Weights of a small GPT-style language model, trained from scratch on English Wikipedia.
Size: MLP 640 ReLU, 3.35M parameters.
Training: a variant of Muon for these matrices, 16248 steps.
Each number is 128 + 24 x the weight over its row's rms, rounded and kept within 0 to 255. Layers, rows and columns count from 0. Numbers have three digits each. The size before them is the row's rms in percent of the matrix's.

# layer 6 MLP up, 640x160, rms 0.272, rows 610-639, columns 80-159
095:153120121139109114137160138152097096154102113085148156106153080105090053111126137119109113077152149133108111141113083145146175144144145131118153153137114136122116123138117105141124113110171132156116135186133118156119105129129097136108129144
086:112130122136153122117176110076119152152120107090150127133109127105156099137114157148128150136130173089139097097181166152152092110136088171151148111129087109089146161107146097140153135112146128131101105100092114106146169137144144155123154124
097:117135163111155115112098142130156104152151092120111091115141107148110123130108138127156168141137133086156146112115147083160122083132106096169158140075096198118112119156146094156138138098159118159084150119169122156141114116172142197112131155
115:127110136132137122106088121170131143128114124127100152111104121132130178140125158160140126137171125107138083158099111134136118127152079136139133087107131132120178094155137076177118082129125113102108164137096088113089114110182107107118077103
099:093118150109043110118115155140115121134128156095147114123137157126119144133144124110155108145121118116141147158069138129138157098128130124122115184131094135087157121127141107103109110145123139179085098164144127159150112152187162130127097159
105:173118131146092140101163109107150103141110167136164142114144146157132134127116152115129135204113130131175070117136105116147114126140118123093098104106138162090126108148140138112138134117104131184117132135126112138131155118195143133101135077
110:118096090114106139110104145140102100147149105142134145151118119131084130092126144156113139083103142150156085133145168121119170140113123111134167101152131092126106144135104140123100095148085097155105129136137105134133139126127147116177138170
102:125134160115143099158109111104113136139114115152130110128129158127151104103136119092173126111128120108150112102094133134182134179145166103123138115134157112124114117170097158124188137156106186105100122141107169158136138145102141129110119126
114:090104162129154158160123096114161170116136132123111168186145162150105125127139132160094112065121102114110130141139160124100152109153098108145158121164161151149102074140170052116119092085141136154118146140134122126120132156128123124088135118
114:112111127111128096141125155124130128103140116134133115154124113089121116150114136091122100140102119074139116197119127133134125091123132113181106157076151110132145151170108141154141074131151123115139107115095114146160094089110141093139142142
102:082141116150100124152128146139131118107115139139095145137126124131086129151172123144137135148167075133156130121120126187152146108109102163139142139073082181147120157155124126138133092088119145140116132121086158119139137149156152117111126131
087:123082140110163154129176116106156122156105115113121088135112144142089141120102160142139139107125116109131174140102101122136133142101077172155162124114139107143154150152126138137125089135130142111185120116125157136174161141128154110113114130
088:157153123141144087114118129100084111083115086141121163143158135122146174165147143124129113130116128156096135128121151086156084157139095092131171128156143109122132088117154157118170143142129091079095147160142130124104147076128118137168111128
107:104103109116148124120131115129146155106093160170152115150174109154134125134114113146150124143128094159115108105159103151177129146119092101101132178141125111153099148148178128137119133138121140154147163114102108122124138136112091184111153134
102:097111118114139084114137107166110165124136150112148109133161143175149122153059136145115111136179169128122111123149102131122115142102106108148125080130123132144136122097142149118120124159126137113122140136111132128137127098117150173102117127
102:117120152130113141117156124133152144136117118107127153138154056174130134079120124144120101088099109133138088175124132129143110119134161110129070126101123107098117084121110110114152139083160158129097130166101090167107127133159095138127111132
111:129166143121135096128162117144060150170113147176107115156124168118130163119136095113103131138176118089121121099120103141085146135123142128106134155127129169142142079110104138128146136152119082110138137144154141122114159099114090148142144161
109:173119146123126098146150106102155050108117140141117144148128108119071090140154124128121099143098123098078115117075135128151116083163153140144129122108188110118129129134113113095137106108137119087177110129131125086129144155148160169108110117
109:134127088110122097149113142156119112103150101101138170166141099129118109136113123156102113116126116145096124128152111135139193137137117119111113143139126057125125145120095154148173142151098113135171144102125183126120130116161101130129122156
105:155119168135156094159136160119129126098093143091101137143078180131110135102110160166114133100138137114177080127115157150191136170112103141127142136099111106149149150098112161137120183149117125156081101125115120110126123092118098174174156113
105:139134135122118132077075101142118132103145133136135175102138102146150105108127118132145116135122143119119140117158179139156139139133138139149108129135112137126160114131066143162127124122147156133140144091153117139158137147124135079134107087
094:175125121160118097155112138141104105147141122170099127111156123134097125130140132134116118107110119104091148131151162111123100124079171074106156190115139103105123121128122161158110142143103143134150100131111113114180136072175108142138143143
097:110113140108061117174187118143133170119134161116103113163145164155119132120128169109183102124119136118125107121108139128106108135172142070111168152105104121109144124108122143147144107146106120109137109153131089122168124134154127146122157131
098:114143138112119124077150122112146106133153111161127156137118146121162149143125147146169161111147138157123142164116165128168111112105079133136127137150094134126093133152081120110114109111139149100100131140142104102099128128160112196135130133
090:154123138086143148115098122129129117130133108081132079118098161142125101095114100136133119121145072079151126148195135170113121136189145137170108156129146155146109109115105128142156144094182122124114109110159141161140138121098119105087081145
089:111119126154120130124109140143134117101155080142147156200126102099126165161136100133074127127143147159137128112138132131151136072086134130121136121136137139112157146090130131095180112136163116103153113139111159124126109122141111084134136106
098:144114109075124171114167122117132139163094164127093126120128133140132133113122134098127172133100115088115105125148113162154157112160118143104159127147158135186127142132122108120121134118169135132118122120143134151117133145112173114104124148
099:117126150097147095110125152093138129146153113120144143115121123145141134087162133130122113150144108057134133141114126129145128111146088133130141131122128128142119133175123137120138136108121143135104113106104122153066107149091127135116120089
105:153110182094122119104105165125150118120137125159164100154135102169109117179138155156161136177140100109100111124139116128172129070135144153123142147100175126119075160115108109125118170117114125116093134108120095125152155143114098150137090140
103:115100122118146120164140158107128118154126135117126140110130156088128128157076122209137125159143081118086084115145119167147150164109135124107161108142086139096169083093145095122081121130125162138109134136081093143116131118151112135100098146
# layer 6 MLP down (transposed), 640x160, rms 0.0592, rows 610-639, columns 80-159
091:134149124141146083112089165176105095146128127144112105123127134145109100118103125110118141122146110112121171131146148134059093099139129092145139106169181108100186130137120121130154083175138138129176119126157131098121105151127157141104150127
087:089119134107135094149099176147112114082142135169137148097141127159146123153137137151176093079096098105152096145106091113134132136105142125098128121109134121125135107137085140141114152109127110193135137146159113146135129120105094096144122143
097:127191105122125111115113120146092133127130132107096169160116154092139182109116099131127110151098130081177148111145160103141098116117109148098151106127143145110175113076119145111126142136091127130127150122073140120141131111170150119141158108
123:086123113119163124107113141117172150145134132091110139078131135157102165143132163155171145155139110138144108173101100107107123142099122123150116131155160132115154109116124154129109145077116114136100115166071140097108121134100094104112097091
091:084137107126138102136123134094091101133153135165116144136135197138123121140110094123132111118124123096157122170123175114136097129131101128165104146126158122147118143130121150082137106102095099165087198134120101113123132112159102119120125111
105:098125103181105116156120124105156108112150110121144118118171135135102097133135143131097140158119154160091133133119123144101148151116176136134109129089121138126102153111202098103113097131096131164110143123134126107098112136133090137131124111
108:124126142099140085148146152112172170167112144099121164132123091141088141139121129136112108114117156125153138102098110122125178174109112139104094156142116101097132116122104109151086098153116098112125131071163101126139136146178105126128165125
101:094117108129115161156078129146131123084114131141119127155126116106134095134131124156150086117123167115155127081146161178129129109132142131127095103127120113149103128140111182132123113119126110126129153142148135160168158150057131093106149098
120:145151124125141147141091155111115185144118116140112118102137102091159121141143162180149111122101094081145123115133141113138098115127145101095089146136125149107132149135140104126110149129083139072116129137158168124110124138153101095086133151
114:149091131103092140134174124092129069149135124126109129112148148131142132098156117167144127080126088169121135096118129128088137125094122109076112116161121140105142146084109167181125146100127073101103137142118173145123133152122106166171131141
101:142126081113139134124101105069132177083116073137192131124147102078119126122119149097118112127110110140115133145155131138139120141130141143175106146174146106133128113147104148151117171169103121145129134151136178092168126132123122124125160085
092:138192132140136090116136112135139136072111104159155141129087132101107106151097095122136129109108074123093170194149110160146137114151137128132113136156137128146103152095147105155157125135086163099156121146130126096121138098133102142143113166
103:164114144140164132151116143179168168091110128127114128122123178130144109121113101123120167145119175089105131139162085124162113124153155107145109078126108112121159104125152143106145122123137102132128168115107096147152120126118113102104130133
092:125134178203136103101127143132120143145171129156131100136138114135106150136107114143168105107126152167155121103138175127107118158155143104105110124123112118147124140149104127150160102140119101098110138129128154131095073110158189144133145117
086:144124112147146161119123154114135142157113120084125131155154097122137133073125125103116152127084127123135189153124142097131129124121142124137142119127145131116145152124165164121188100149144093078118134114143150107098115104118120126147135136
104:152116151114091123123157146124144148139149100094097106155092129161106150122133085158165117165112117141164116146141102095125148138138105130092172177150130106112148142068129134125090109129125134128076122166105109132129112111130153129152121090
105:151078129111120163157154139115115174143067160172128097134159117136142138175168133105102125112133123106127099133128158106095142096160107129106132202148147113133143115147146127145147115145145115121101172097131157095096130133111173136110124103
105:119116126119112111102119165135091148127119128118146142127159107140153118101131118123136115131077184129102123144098131110144121138123131158096117111147110159103105130107149131110172157120102144172104142130101134129135129131115122151131111095
109:139133126154112153128148109138129132115115131114118099107128127102130091144111098099132130132139141126119141104132135088134063168087133162147153098149137164113124102104115122157101124116093143111143144119097194115130161136083136129150112106
098:130123125126156154127140102123120125141128133153146165116098080132158128133107104105107114176151137165112151137122142124126106103086098113097110111097104153117121145078185074164165130121102086126147166097109161124089124152137099127163126175
111:112138134146142157138084140145108143135109111146091094125152135086123168129166163084102104119154150143110108115146091136143102133132156154114125152129066141166111147156117101127101110132136119096107160206143104143138177125125101110096138104
099:139123103150152133094130142130092158134113117146140109102152141116123105146148098097152109112146168158116149116110156156146099155088140091148112115133118158088127101104160125134143137094097071109150174186134090143164118137089131105125112135
087:103132109110147132149083082111150121122117105129113134113121064115131176163162113130119111117103137095151130116147134115124144125144101114147106127142148162139112110103120124135130134128119117146114114111139139141135125138111154132102172106
098:122167118094106091143150082124129088124096146073104148115168115131116137108133149142115129200122132116124132104142133120132150128109139133119091129104123122157121118077170062168167130181112132166122161119119138093140115118133161117095170164
103:124136151155145170086108165142115125159161148192122165123167091116148153147128104151130135154159148155116124087151134120130154127120149161147149154136108162130097119105113124098127107111111125112136169161143142114126145131103122126182148094
096:092149098145140169166162160130113091153114140144096149134107153154106133123132134124125143135119133069168134122139130115115127115119135142126138108104123127132189158143114135175149118146122083136166110080122133121144132153148172121148150129
092:150118084140172099132172147069172126099151122150096155148096138134079139122127133103140149143124128141121118073124163116103111090140134131169097125121136113139154113149147139155115076141109104169129112114104147162103140132132109138106122109
104:156127112120114093106138129112144113145091144139114150111123145117115162123117111113125148111157133174130148123155166129102104120116153098152085144138112151155108109127146105145104135124131121103097132151133166143179131083114106159090113154
093:162130141106108114133124123126135132107172120134130110121158137133147096097114151126113115123113145162154141110128158090071103137136129123158137166105144110137145088148146154095120120149132170133162135163113118135119130145137107096123099118
108:160123135152096151097131090097126146129142060132120114090193140160115123174151129146176160146145153084140133115114122123123132143119094116129119187128180083108128136142128142143165117159152154089123138139143104099120131103094097148129110155